config = dict(
    n_kv_head=3,
    train_tokens=105000000,
    steps=9120,
)
Each number is 128 + 32 x the weight over the matrix's rms, rounded and kept within 0 to 255. Layers, rows and columns count from 0.

# layer 2 MLP up, 384x96, rms 0.222, rows 128-163, columns 0-95
[[ 99 125 150  82  94 128 115 167 101 135 166  68 123  87 137  66  83 163 145 140 130 183 127  71 182  32 111 169 118 115 138 142  76 110 109 172 145 112 150 104 130 141 148  95 121 140  88 153  99 159 112 148 130 116 193 190  89 122 140 111 101 140 131 131  82 134 118 111 134 142 120 163 195 117 125 146 148  76 181  84 160 139  97 126 121 124 146 132 100 159  91 149 124  75 156 126]
 [ 78 163 158 155 118 170 108 131 115 108  84 123  95 148 123 165 137 154 120 119 124 203 145  69 112 149 159 138 111  96  92 104 129 103 147 153  90 130  86 128 164 142 138  77 151 152 101 161  89 101 130 175 190 123 175  86 139 141  82 116 123 119 102 147 131  73 128 168  68 146 202 138 161 130 121 120 138 107  79 109 198  95  59 110 164 119 135 161 138 168  69 164 165 135 102 163]
 [176 144 113 111 133 147 170 135 132 171 115 194 128 102 133  95 134 137 168  72  92 107 157  83  88 144 123 134 154 151 153 109 104 108 157  64 154 126 151 161 114 166 113  63 171  75  71 134 123  71 111 137  70 144 113 150 136  63 129  80  97  94 125 125 108  94 134  89 122 160 168 143 137 141 142 157 138 135  93 151 139 121  75 128 130 134 180 181 136 129 147  92 170 111  93 158]
 [185 116 138 197 144 149 141  81 127  99 125  85 135 156 146 138 116 139 137 129 139 151 130  77 124  97 164  71  89 109 160 135 104 131 159 116  93 104 127 142 168 109 137 136  61 134 128 147 109 131 114 165 107 137  92 118 163  91 199 122 215 164  87 103 139  69 168  89 126 173 122  57 116 126  92 194 115 109 134 107  95 136 105 140 140 142 157 129 120  60 101 131 154  98 151 176]
 [ 96 172 173  74 135 124 154 140  83 147 191  94 138 119  89 123  96  59 168 162 141 104 134 112 127  89 144 180 138  78 132 142 102 126 150  85  83  75 111 114 112 116 173 115 118  45 167  93 126 120 140 121 108  37 117 178  92 121 166 192 160 159 103 126  84 120 107 165 167 158 132 172 142 156 118 160 168 147 148 138 134  84  88 149  97 171 139 142 130 148  94 126 127 111 159  99]
 [167 134 151 157 203 147 204 102 120 106 138 111 140 179  71 142 133 124  66 116 135 106 124  53 112  72 118 100 108 145 184 181 150  54 165  87 125  71  94 170  93 170 124 103 129 139 159 188 121 126  89 112 129  97 155 134  53 164 155 146 177  83 100 126  93 148 108 112 118 177 116 137 142 138 151 162 143 181 134 119 134  80 137 114  72 110 181 145 108 106  96 134  81  64 116 162]
 [136 151  87  98 183 102 168 120 106 135 185 144 156 102 177 109 170 145 139  75 180  79 131 109 140 127 117 116 144 112 163 137  64 124 152 166 140  36 116 120 147 143 118 113 160 135 142 132  96 112  49 168 116 112 122 132 145 150 155  88 158 102 169 107 110 104 193  72  61 223 178 125  63 156 143 129 134 146 132 114 156 161 163 118 159 118 124 138 104  46  79  98 190  76 161 138]
 [ 46 137 123 171 185 218 185 146 107  88  78 141 139  95 150 131 129 141 114  88 122 112 134 105  97 146 175  92 144 105 168 159 104 103  88 157 134 130 106 152  97 121 124 163  64 145 178 153 120 137 120 157  90 126 133 171 121  92 206 145 192  56 153 161  85  90  92 145 141 169 141 145 107 155 145 136  96 114 109  88  78  97 136 111  86 167 102 145 149 128 170  59 141  66 165 114]
 [172 143 171 165 102 196 134  44 142  99 138  91  74  91  91 122  94  80 196 108 139 165 114 124  76 140 134 140 147 139 131 111 129  95 138  97 129  91 148 146 201 168 163 192 102 116  91  75 116 144 123 229  99 141 112 174 176 142 131 134  59 153 164 116  83 113 112 174  97 121 132  80 105 114 129 102 122 134 160 146 157  97  89 193 144 170 103 139 144 137  97 143  75  75 126  75]
 [127  91 146 144 197  99 118 143 127  84 167  74 135 111 127 150 159  76 142 149 113 180 102 121 141 143  99 171 165 154 158 110 114  99 161  97  71 162 134 197 170 129 116 136 113 143  89  73 133  90  74 134 118 131 119 141 133  76 139 115 150 158 164 182 117  57  83 166 138 100 165 126 161 143 144 144 104 130 142  70 174  85 114 103 130 153 124 174 142 200 119  80 129 104 132 101]
 [170 134 151  84 168 121 114 122 114 146 162  87 114 127 113 120 174  91 103 122 146  89 130  57 133 144 114 104 132 178  87 134 103  99 137 154 124 137 116 131 108 181  98  54 130 125  41 139 130 116 178 120 136 105 103 133 123  95 104 143 170 100  92  93  88  79 127 115 171 117 140 180 136 173 120 173 115 165 139 119 176 126  90 108 137 188  80 161 161 129 129 163 194 126 122 130]
 [195 149 133  73 152 114 137 127 113 100 151  88  88 160 141 141  74  83 155 137 176 157 189 116 127 152 149 198  73 130 176  93 104 114 130  96 108  40  74 169 144 121 100 182 151 117 162 133  78 167  82 150 167  81 228 187  58 167 107  89 117 133 121  58  74 101  96 167 107 135 191 118  81 123 155  77  89 132  96 146 112 121  90 126 137 173 121 204  75 178  57 111 165 124 190 124]
 [132 157 118 123 103 177 114  88 147 181 148  97 139  99 140 173 175 144 150 131 138 178 129 174  68 138 145 122 127 121  58 128 137  93 169 141 116  78 109 224 145 145 149 116 139 100  87 113  61 139 130 172 127 133 101 171  80 138 162 113  97  89 145  91 160  97 133 177 127 140 185 201 141 102  86 144 129 116 107  83 155  99  90  78  70 157 128 168 138 132 113 132  94 105 140 106]
 [ 84 161 171 129 116 143 164 108 127 181 138  94 152  81 128 117 107 117 146 116 134 149 173  28  92 130 118 166 108 155 113 146  86 101 128  89 149  76 124 102 140 165 104 119 190 107  80 124  87 117 146 117 104 116 123 197  92 110 123 199 122 173 120 190 146 106  50 148 152 158 126  99 110 161 161 192 153 144 122 154 144  73 105  79  51 191 137 141 179 125 123 102 114 125 171 136]
 [119 119 124 115 194 155 124 171 100 142 123 123 108 184  86  72 131  83 160 143 147 114 157  83  84  54 103 138 113 164 177 141 130  95 169  72  95  68 133 141 135 150 102 109 119 155  97  61  73 100 166 155 142 149 187 167 125 155 210 152 174 183  95 103  86 152  64 186 107 113 114 147 145 143 154  46 104 126 116  85 161 112 168 171 188 195 124 138  79 149 113  95 208  77 168 140]
 [100 156 114 145 168 139 180 148 123 129  92 128 158  74 108  86 139  87 148 150 133 121 172 108 119  99 116 151 132 125 115 110  90 138 156 131 155  98 180 112  82 104 123 143 107 102 128 150 103  94  80 152 102 122 130 158 144 140 139 153 119 173 128 173 105 125 165 105 153 139 116  81  91 133 134 163 116 184 108 129 109 126  82 163 137 169  54 140 128 143 103 144 104 119 142  98]
 [126 147  93 161  94 203 109 134 100 190 141 129  85 132 159 148 156 167 104 139 118 160 185 116 103 126 111 132  81  91 129  99 110  93 142 118  87 126 157 124 150 167 109 105 102 144  97 209 138  85  75 197 150 145 108 158 137 180 147 117 145  77 129 117 125 120 120  82  92 149 140 169 132 110 107 155 122 156 104 154 118  86 146 106 149 172 151 144 132  71  98 150 124 142 193 105]
 [143 180 120 179 154 127 148  84 110 152 136 152 108 134 164 165 124 108  63 102  92 118 178 119 152 109 101 147  68  83 148 169 131 111 150 130 106 134  94 106 134 117 167 131 144 137  77 125 100 135 101 134 137 166 145  66 106 171 231 146 118 114 145  85  56  98 101 139  99  84 152 125 144 184 165 179 120 105 123  87 154 129 106 179 145 143 143 151 145 154 107 102  99 131 119  95]
 [157 132 170  73 156 146 159  96 158 179 157  97 159  77  77 150 107 108 103 120  96 170 159 134 104  85 118 116 140 143 162 126 102 117  96 173 138 106  82 121 155 178 143 109  96 155 138 139 130  66 131 148 103  61 161 186 137 108 187 126 187 179  99 142  96 154 121 112 128 163 113  99 100 186 162 113  96 112  89  79 129 132 148 107 124 142 143 137 214 131 133 137  96  74 168  69]
 [135 143 104 127 147 143 143 143 119 123 139 161 169  56 125 121 159 176 111 115 107 184 193 105 119  72 127 110  96 146 163 159 113 118 141 133 159 123 147 103 128 156 129 127  81 119 106 167 164 105  97 167  95 120 144 115  94  95 186 137 152 119 103 141 112  42  79 138 137  88 146  76 195 112 158 110 183 122 145  95 106  85 104 110 151 132 135 134 101  70 108 189  88 140 185 131]
 [100 164 118 170 112 130 105 102 129 138 187 132 136 146 138 105 110  82 128 106 141 138 139 143  98  66 125 112  95 152 165 144  99 110 146 157 128 113 126 150 176 116  78  73 139  92 116 144 117 105 158 139 135 101 120 192 124 123  91 102 123 154  68  99 159 161 159 118  95 104 165  96 163 149 191 100 131 107 125  85 169 101 112 152 145  98  63 152 151 169 106  75 171 193 138 164]
 [131 137 157 122 163 179 118  68 116  98  75  89 115  76 130 122 156 130 146 184 147 150 101 133  81 120 112 117 139  62 167 116 135 105 137 159 145 144  61 109 234 131 123 128  93 150  83  98 138 151 119 137 116  66 124 180 138 137 148 121 134 136  87 182 113 106 159 100  62 176 129 142 180 116 176 119 113 122  98  64 171 142 107 116 160 143 129 132 187 181  64 122 127 123 156 171]
 [129 140  97 154 191 135 171 126  91 184 171 109 130 120 117 135 137  98 131 131 177 157 130 113 125 126 157  87 181 109 145 150 139  85 136  90 123  99 129 125 113  84  83 127  76 141 136 117 138 147 154 139 104 149 174 125 138  95 110 217 124 143 130 176  99 143 173 170 104 146 118  52 154 141 141 125 140 121  61  82 167 131 110  89  79 139 107 131 103  82 140 169  92 104 172  90]
 [183 169 119 116 117 144 140 135 130 188 148 114 187 128  82 151 133 139  86 100 156 124 128 125  55 139 136 111 130 106 142 155  78 100 150 121 138 147  67 202 108 142 122 120 139 114  93 148 106 132  71 125 179 179 150 116  91  77 109 160 154 164 139  90 155  77 132 117 106 172 135 142 120 121 163 149  92 164 117 114 190  86 120  88 159 149  93 137 110 183  79 135 117 115 151  97]
 [133 138  82 128 203 160 185 138 133  75 119 150  93  55 145 141  75  38 114 158 146 131  97  53 108 118 105 116  95 135 155 146 115 117 162 137  90 109 160 104 100 205 152 122 147 118  94 144 137 148 161 140 102 147 174  51 144 109 125 214 178 129 109  97 109 134 159 112  92 201 105  99 100 170 170 121 114 113 134  75 112 160  87 118 189 139 132 170 112 133 123  93 164 102  88  81]
 [125 155 135 131 133 141 209 130 120 142 123 116 112 134 119 186 139 129  79 122 182 150 136 140  91 149  88 155 165 105 139 111 166 100 141  85 104  55 110 131 131 107  66 129  76 170 165 138 119 134 113 147 102 151 133 121 105 140 150 201 120 166  95 160  98  90 157 138  46 143 130 148  99 106 121 138 126 117  63  95 155 138 141 142  65 212 107 121 127 116 147 131 116  94 163 150]
 [126 110 114 165 138 134 173 110  69 140 140  67 101 175 118 168  89 151 135 167 184 156 163  96 106  58 111  88 113 110 142 120 113  83 196  51  86 143 111 173 145 123  86 164  87 120 142 105 121 115 165 177 106 144 170 195 133 142 182 104 155 169  87 121  84 120  85 139 132 167 142 144 112 137 202 108 136 106 150  87  90  91 111 166 122 101 181 129 111 153  88 128 161 129  89  91]
 [124 151 190 135 129 173 118  98 135 143 153 109 118 167  71  92 168 114  73 186 127 125 145 132 105 171  98  80 138 156  92 109  69  61 159 116 166 155 155 111 161 120 176  86 108 130 121  94  91  85  84 151  56  80 141 112 117 135 117 168 123 118 143 126 135  96 131 142 153 174 168 150 170 121 130 133 100 124 121 131 181  86 109 177  85 182 114 156 142 152  82 181 158 138 121 137]
 [189 161 155 111 185 115 160 114  97 127 122 135  93  87 111 138  78 147 156  99 173 120 114 127 116 129  99 141 141 178 128 126 134  70 152 118 146 140 112 124 126 152 137 132 144 159 100 145 120 128 156 138 145 121 102  61  95  80 148 199 130 113 149  93 145 151  91 141 142 166  97 180  96 203 168 161 130 100  62  89 146 114 128 142 120 141 131 149 118 134 146  51 125 125 106 116]
 [115 173  92 156 159 149 139 111 111 163 115 122 155 133 128  95 127  40 124  79 148 130 205 139 104 141 137 114 135  98  92  87 113 125 123 146 127 125 131 139 122 101 159 154 127 122 116 108  81 123 121 141 118 151 113 149 170 118 175 172 130 127  61 142 140  96 119  98 101 176 151 148 171 133 122 143  90 113  85 120  94  95  77 145 183 179  92 128 109 145  84 107 133 122 173 190]
 [ 63 141 155 129 213 121 155 123  92 131 119 133 155 118 134  61  91 149 129 129 147 138 103  63 109 129 120 148 158 123  87 130 144 128 141 173  95 104 169 118 183 162 120 113 147 129 156 192 113  57 158 162 119 118 185 140 111 131 117 162 117 158 119  95 100  99 154  94 124 159 157  81 125 120 145 106 132 136  89 104 115 110 113  88 103 121 146 181  91 105 118 178 158 113 138 134]
 [130 110 132  93 164 115 131 124  77 128 127 141 169 164 125 143 102 169  98 146 127 138 108 135 152 172 124 130 107  98 123 118 113 167 160 146 141  71 141 143 108 145 164 116 186 167 112 118 119 161 144 154  83  98 136 129 112  78 128 136  71  12  84 103 150  66 171 176  88 152 200 137  68 184 102 133 124 175 120 118 124 137 141 109  74 158 105 155 168  96 142 118 103  95 103 123]
 [179  89 109 113 150 168 180 146 106 103 108 103  66  99 125 168 120 172 130 134 149 135 149 132 129  78 136 119 139 118 213 176  92 108 126 139 118 117 164 139 115 121  99 107 158 114 123 144 112 109 123 168 166 121 151 149  53 145 155 126 175 151 110  49  76 126 181 124 108 121 116  95 140 149 169 151  63  89 156 126 156  98 135  51 167 192 144 145  58 148 110 161 130 127 134  99]
 [136  98 132  88 135 172 215  83 133 160 193 108 113 217 136 159 131  72 100 212 172  64 116 139 117 100 124 128  90 122 153 136 146  70 133 129 105 128 108 176 161 161 140 136  57 108 127  75 158 163 112 201 150 138 125 117  83 129 101 138 130 111 115 161 109 149 139  97  95 132 143 111  90 218 141 121 101 162 128 122 113  71 118 138  81 146 125 154 146 136  59 162 123 124 156 110]
 [114 127 117 135 129 114 153 121 147  79 143 123 118 158 117 184  27 105 161  97 116 116 119 105 142  63 147 107 138 136  95  77 104 112 160 157 140  94 137 184 194 142  79 179 101 152 102 191 142 149 156 165  69  85 147 154 136 134 166 118 143 135 144  90 138 121 155 146  63 108 149 137 158 126 146 191 126 137 103  65 147 107 109 128 110 102 161 146 147 106 124 122 146 131 155 205]
 [136 147 124 141  95  79 152 115  96 163 149  90 109 110 144 117 130 158 117  81 148  92 145  96 160 100 143 211 143 109 121 112 126 129 158  87 150  88 179 167 143 142 184 100 171 112 139 179 100 129 115 181 136 118 115 122 111  99 160 108  69  88  86  92 138 119 108 145  92 112 150 126 131 167  81 150 110 133 117 115 153 142  93 131 158 170 133 150 215 108 153 136 140 136  98  84]]
# layer 2 MLP down (transposed), 384x96, rms 0.204, rows 128-163, columns 0-95
[[102 131 106 138 161 146 119 126 128 118 185 149 121 131 156  91 144 112 166  82  99  97 141 139  80  93 109 141 156  96  80  75 144 137 113 167 171 135  94 108 125 143 116 109  71 150 157 133 131 127 127 159 167 218  78 145 101 118 153 194  94 107 161  89 123 126  74 131  59 152 154 114 131 130  86 161  63 159 135 142 131 127 155 139 109 116 160 125 129 131 135 114 199 133 123 167]
 [130 176 103  88 140 138 120 131 100  76 123 142  75  98 136 135 156  86 139 122 131  78 150 117 150 139 104  96 120 143 150 110 123 144 100  90 117  96 135 119  59 158 102 172 123  89 104 193  78 168 175 123 142 166 168 159  85 175 171 140 135 148  99 120 126  89 135  92  75 137 114  69 181  49 172 117 149 131 103 155 114 225 133  63 145 144 216 155  99  84 178 179 159 128 122 127]
 [ 97 117  98 116 115 141 172  71 111 157 133 177 151 109 106 138 166 140 172 132 110 152 113 112 143 105 159 134 116 149 175 105 169 163 118 108  97 152  68 129 104 111 146 112 147 132  79 114 112 195 100 130 109  91 172 140 118 114 157 109  97 133 108 154  93 188 111 129 161  90 147 151 161 119 115 150 133 121 113 134 136 117 117 158 127 175 125 147  74  93 128 198  70 117  83 148]
 [139 150 119 120 141 161  68 108 139  91 125 151 188 169  90  94 126 102 163 123 119 108 133 167  95 113 168 166 155 122 104 139 139 131 167 166 130 100 122 103 118 128 142 108 106  66 110 193 124 155 148 101  85 124 122 144  83 160 112 130 140 125  59 148 142 167 130  55 149 149 143 153 113 122 129 141 150 175 138 130 143 117 106 133  93  81 129  76 175 133 107 117 136 162 171 146]
 [107 177 164 160 181  72 123 156 163 128 158 171 125 133 112 154 192  90 114 104 122 106  96 149  92  84 140 108 162 150  73 117 122  88 232 164 125  97 103  74  82 122 141 126 113 152  97 119 117 139 128  66 152 128 101 173  86 154 217 149 110 152  88 126 119 165  79  71  94 156  79 121 120 103 137 135 170 135 103 141 122 107 124 132 102 166 151 149 164 101 121 166 104 151  96  90]
 [ 77  65  85 177 150  84 160 146 136 108 117 157  96 110 156 119  97  80 184 139 112 167 135 141 110 202 150 115  99 130 119  80 131 128 148 153 133 181 133 126 135 124 122 200 154  73  85 121  81 214  63 114 161 141 147 112 139 211 105 174 139 128 122 183 160 122  93  59 103 150 172  95 109  62  89 107 158 170 135 154 153 144 109 166 131 142 145 169 145  90  97 140  83  82 102 107]
 [182 152 186 154 115 112 163 111 170 111 139 158 167 135 186 110 132 177 173 141 129 113 132  90 113  94 151  89 175 120 102 114 105 170 162 109 191 150 126 111 150 144 117 105 128  83  78 120  61  96  43  88 131  94 139 135 100 184 117 181 184  97  85 157 120 110 116  68  84 144 144 158 103 156 115 146  87 209 168 132 146 172 109  87 111 126  59  54 149 146 121  95 149 119 166 152]
 [104 152 167 114 140  83  22 164 129 132 165  91 160 110 147  88 122 131  64 185 139 142 152 117 115 158 156 101 126 162 122 127  92 122 131 146 145  96 136 132  84 148 118 135 105 120 144 138 132 108 155 114 127 185 141  69 128 179 145  51 142 180 109 152 141 161 159 137 136 143  81 106 113  95 157 101  76 121 138 116 148  39  95 140 147  83 107 166 110 133 170 133 171 166 132 169]
 [126 209 126  92 126 107  76 125 149 113 151 120 106 105 199 164 166  64  86 104 113 140  86 187  94 170 106 134 100 144 102 158 157 175 172 211 118 157  88 144 108 164 119 129 127 122  79 131 105  88  84 119 101 154 135  98 190 126 127 146 137 101 168 150 109 166  48 127  84 105  99 133  99 147 104 171 139 161  83 142  98  91 206 145 127 180 136  77 158 141 119 114  99 151 103 124]
 [ 82  82 147 140 124 137 113 160 107  88 140 115 183 112 149 133 109 112 115 150 123 169 141 114 168 145  85 105 107 133  54  93 169 133 176 130 123 117 128 168  95  96  90 202 127 168 141 177 180  75 135 145 119 127 109 180 151 137 175 147  85 172  85  86 113 169 172  78 140 109  81 101 146 136 143 107 135 107  82  94 215  84 144 100 148  67 121 135 160 102 191 117  89 178 139 101]
 [127 135 137 148  91 112 141 128 157 139 114  64 162 124 144 102 154 119 159 190 116 135 148 157 140 106 109 116 117 167  88 158  92 131 116 144  83 137 155 136 140  87  83 137  67 170 130 104 163 128 143  72 123 130 144 138 171 113 106  76 138 121  63 124 138 173 100 126 157  47 191 146  72 114 125 123 114 173 183 129  99 162 174 118 124  86 143 155 126 150 154 148 125 152 158 104]
 [143  89  94 135  89 139  87  96 109 180 131  80 136 157 119 130 100 154 120 176 110 143  97 116  93 138 111  61  65 138 142 112 173 176 179 123 119 192  79  60 109  69 101 147 199 135 133 160 159 177 134  82 123 140 121 126 142 135 101  86  76 166 170  88 138 106 141 200 159 111 104 125 189 148  86 172 151  97 123 131  85  75 206 178 151 163 190 105  69 119  72 195 138 183  91 147]
 [125 195 112 113  65 153 146 114 113 130 138  85 113 136 220 155  68 115 146  88 104 106 121 148  92 149 174 111 164 120  96  27 120 198 146 122 137 122  89 109  97 157 122 120 184 157 215 145 109  97 101 109 106 197 176 218 192 188 145 106 116 110  55 153 113 117 116 109 120 121 166 145 132 186 106 198 141 125 110 104 126 173 113 119  73 116  66 132 115 166 131  63 154  77 127 100]
 [190 113 151  64 112 141 155 165 179 120  44  97 207 126 114 117 159  87  94 136 132 110 104 110 185 155 148 120 156  96 103  74 110 147 131 152 111 142 172 131 187 110 198 141  71  94 158 183 122 144  91 105 112 118 104 168 159  38  99 117 154 131 134 124  82 100 121 122 143 138  68 140 174 159 153 113 129  85 184 124 166 132 143 117  83 121 210 162  74 154 153 112 104 125  99 133]
 [ 92 128 165 143  83  89 138 135  95  99 216 148 186 114 136 143 140  90 196 161  23  45 124 103 116  84  60 149 112 128 143 143  69 138 140 109  97 116 153 192 124 185  80 177 165 141 128 136  54 135 222  87  90  88  70 116  93 171 157 221  98 239 144 127 123 150 110 129 148 136  71  80 101 115 198 102 164  74 173  95 111 158 156 140 164 132 114 205 157 140  63 169  72  76 110 139]
 [122 172 166 102 136 120  94 149  58 152 144 109 129 119 156 114  77 143 132 124 125 124 107 117 135 101 134 151 136 174 106 144 107 144 185 209 152 143  94 137 141 158 140 116 112 120  92 111 122 128 120 115 146  96 118 158 100 133 110 100 116 128  90 144 140 147 141 136 161 118 162 116 102  93  99  98 175 139 136 142  95 110  88 147 150  99 123 154  98 135 129 173  86 123 163 148]
 [116 103 141 164 171  87 137  81 131 150 161 116 102 118 155 174 142  65 163 131 115 142 152 133 116 101 119 160 147 128 138  73 162 120 128 117 163  68 139 107 104 162 106  70  75 124  94 100 142 151 144 147 118 109 192 160  72  78 124 149  84 145 155 113 133 151 115 162 135 160 139 119 150 122 144 122  73 140 108 103 188 130 167  61 135 132 125 157 138 139 123 177 151 112 129 150]
 [ 63 138 206 106  65 129 107 121 167 157 131  84 150  87  97 123 196 116 132 127 131 137 138 144 139 144 141 147  61  96 137  81  96 126 124 138 135 148 128 175 194 159 130 122 129 136 143 144  97 145 101 160 126 117  63 140 145  99 146 132 152 157  73 109 148 128 159  91 105  88 145 174 116  69 146 156 102  76  76 165 138 154 179 173 101  71 111 121 149 127 146 148 114 142 156 140]
 [163 132 123 151 133 102 123 158 143 171 125 138 206  91 114 201 120 139 136  70 148 101  92 140 139 177 136  89 142 128 132 108 127  68  62 132 179 152 102  77 155 153 131  99  64  85  96 114 110 176 109 119 185 121 130  75 158 177 190  78 131 122 164 167  71 133 136 132  40  87  94 101 153 135 121 128 127 203 115  67 135 158 112 103 101 167 139 196 120 117 173 129 127  88 148 114]
 [147 114  96 113 151 141 129 182 151 142 123 134 157 147 203 135 100 122 105 115 105 121 172 173  96 169 147  66 113 181 110 128 146 174 131 124 148 106 146 107 124 167 128 126 133 168  96 141  96 130 133 150  81 148 134 113 107 139 171 131 118 116 125 125 115  95 105 153 220 154 163 102 110 112  98 105 110 100  69 145  99  75 116 111 153 161 159 109 110 116 125 138  65  63 109 177]
 [ 89 158 129 119 123  88 112 145 150 147 160  97  97 125 171  99 157 112 153 104 138 140 125 122 159  56 158 101 140 153 123 126 117  96 128  72 151  95 109 111 126 152  92 126 176 117 167 173 153 103 125 106 143 202 133 132 165  98 151 100 126 108  56 128 158 119 130 147 150 100 121 141 141 117 190 134  95 111  73 147 121  91 147  86 141 123 126 112  44 151 174 121 188 143 131 158]
 [ 82 134 178 119  94 115 122 116 169 149 134 121 175 145 129  93 117 124 119 100 143 120 124 126  96  98 148 135 108 141 142  93 114 180 190  61 138 115 156 116 129 132 107 171  92 148 100 173 146 121 159 104  44 159 152 143 125 174  97 145 148 119 135 140 124  99  93 158 241  82  95  78 137 142 139 110 110 135 141 189 182  80 137  98 144 148 115 114 100 139 125 125 107 115  93 135]
 [129 122 112 123 128 195 126 131 121 177 158 146 117  66 125  88  81 102 118 103 142 122 228 143 127 170 150  90 132  91 104 114 128  56 162  87 130 120 223 129 166 160 135 185 131 154 134 117 130 111 112 143 175 145 107 133 115 108 119 169 115 145 128 123 199 156 104 130 160 128 101 126 154  83 121 153 157 174  94 170  94  89  46 107  76 105  98 145 182 115 102 119  97 126 105  92]
 [105 118 135 107 121 149  72 116 121 128  98  89 155  87  95 177 136  88 157 192  96 152 111  97  93 141 156 147  98 123 102 139 153 136 130 160  86 170 135 139 127  92 134  77  90  66 142 121 167 183 144 150 128 129 117 141 144 157 151 113 162  97 151 124 107 149 120 138 185 119 183 155 177  79 132  89 146 167 135 148 130 121 108 102 189  96 148 152  87 137 101 141 116 109 109 158]
 [149 123 155 135 166 173 180 161 210 147 132 140  48 147 121 135  92  85 154 147  81  61 118 150 134  89 192 122  76 141  92 148 134  87  91 107 113  15 186 131 124 203  77 146  93 123  93 128 199  23 172 160  91 139 121 185 154 145 136 162 168 113 135 100 179 110  73  42 137 147 137 168 165  95 146 180 182 162 119 100 204  99  86 132 124 119  76  56 138 165 135  85 117 143 123 135]
 [135 165  92 168 121 180  93 157 141 187 218 157 125 107 126 138 156  85 135 157 162  79 170 121 124 107 141 146 174  97 119  81 100  84 116 122 167  96  91 138 160  73  90  87 148 165 163 145 162  69  85 111 182 101  97 101 110 102 135 142 105  80 113 114 142 116 145 155 139 112  94 105 109 143 140 130 142 114 104 122 133  59  99  81 110 181 137 244 118 123 121 127 169 153 108 168]
 [127 130  80 153 160 109 223  64  75 105 172 115 141 128  86 152  92 104 179 173 114 196 118 114  78 141 111 151 147 167 137 172 126 146 106  47 108  93 125  98 131 184 163  99 122 155  76 158 157 109 131 102 189 122 166 109 113 161 162 156 139 119  67 110 130  75 143  96 173 125 112 155  96  75 176 121 149 130 100 165  99 121 115  79 129 112  77 156 160 126 149 138  76 163 112 164]
 [116 165 168  87 128  96 147 166 106 128 127  95 131 160 137 110  81 145 116 147 143 113 157 123 100 141 170 139 151 151 168 136 157 135  98 166 158  74 158 126 120  97 112 138 140 156 121 106 172 124 122 115  77 166 126 172 108 126 122 104 128 102 164 129 118 142 152 118 181  88 144 104 110  84  80  84 116 100 121 133  81 110 141  79 151  63 204 186  71 174 143 165 135 142 105 129]
 [131  98  99 135 131 130 153 113 185  69 100  78 138  70 175 152  90 122 166 125 127 159 122  99 130 166  95 156 117  86 115 129 136 139 152 132 177 164  90 138 113 137 108 179 142  84 166  77 102 171 155  89 159 112 139 117 143 185 144 118 141 133 125 147 107 112 161  79 153 104 107 170 123 127 144  98 105 150 179 135 156 121 120 132 163 107 122  69 101  81 116 146 155 101 150  92]
 [ 96 120 117 151 162 111 135 146 159 137 144 157 126 137 100 186 167 137 166 114  92 107 136 191  68 124 109 113 101 159  84 141 131 132 140 156 127 101 170 129 145 146 155  90  93  83 133 169 106 138 100 106 120 135  88 147  87  82 119 141 120  67 106 134 130 162 135  99 192 112 183 145 132 109 111 101  72 141 161 114 117 170 147 101 119  81 154  87  89 101 163 136 164 158 166 104]
 [184 185 187 149 162 140  92 150  96 107 153 121 177  74 141 208 148 115  69 138 125 149 137 104 128 131 161 158 162 106  86 110  85  52 165  71  91 114 166  86 196 126 122 166 124  97 106 143 132  89 148 181 147  81 133 156 116 121 175 122  94 197 145 112 159 172 112 157 123 162 101  70  46  39 130 148 139 155  93 122  63 121 130 131 141 167 133 224  94  83 116 129  89 102 127  74]
 [ 85 122 129 194 115 150 109 106 125  99 110 137 153 166  86 155 145 126 119 175 104  79  85 158 179 161 131 124 117 153 145 120 128 119 120 153 113 105 141 108 123 107 161 118 130 119 139 164 141 139 156 136 105 131 157 110 112 145  70 119  83 111 107 176 130 110 157 132 142 150  95 109 143 127  78 147  37 123 115 167 105 121 111 135 134 164 135 152 183 137 129  85 130 181  78  78]
 [136 114 143  63 123  99 140 120  69 135 105  99 128 174  85  80  95 212 134 107 177 163 148 114 128 130 163  98 128 162 168 156 115 121 136 163 185  69  94  75 108 135 150 110 115 113 119 105 110  98 143 118 131 107  69 162  92 131 130 136 130 120 150 125 111 182 134 140 181 136 136 108 218 129  94 141 169 132 191 156 138 192 170 118 126 134 142 119  80 114 122 101  70 124 127  64]
 [ 96 142  56 105 130 184 193 161  71 128  98 166 169 150 165 119 202 142 227 200 101  25 140  71 174 153 119 117 111 120 178 156 103  58 118 108 142 125 177 155 129 128 115 159 177 127  92 128 125 157 140  88 111  62  68 120 146  94 161 171  95 120 119 127 139 118 154  58 142 115 102 153 132 147  89  89 143 105 135 132 128 164 121 119 181  92 154 178  99 124  80  82 142 137  93 133]
 [ 91 130 137 105 136 127 189 127 161 137 184 105 119 153  92  69  73 131 112  93  89 163 125 109 118 116 171  71  62 132 132  45 124 135  62 141 170 139 155  99 157 162 167  94 109 120 162 130 136 177  94 154 157 106 169 133 173 151 151  88  69 149 179 151 106 132 126 124 107 129 156 119 157  98 118 114 160 150 124 126 142 173 129 108 137 124 138 126 142 136 196 130 135  76 115 142]
 [106 111 119 205 138 128 128 182 171 135 177 113  71 131 117 130  86 145 105  82 128 123 173 123  87 160 158 103 122  87 123 122 118  93 105 124 159 121 151  97 110 134 143 146 105 119 156 175 107 115 117 100 112 154 164 170 152 154 106 119  82 127 142 176 169 122 101  98  75 103 173 128  55 128  65 115  97 139 134 144 145 116 140 113 116 172  84 202 132  83 156 130 139 152 144 114]]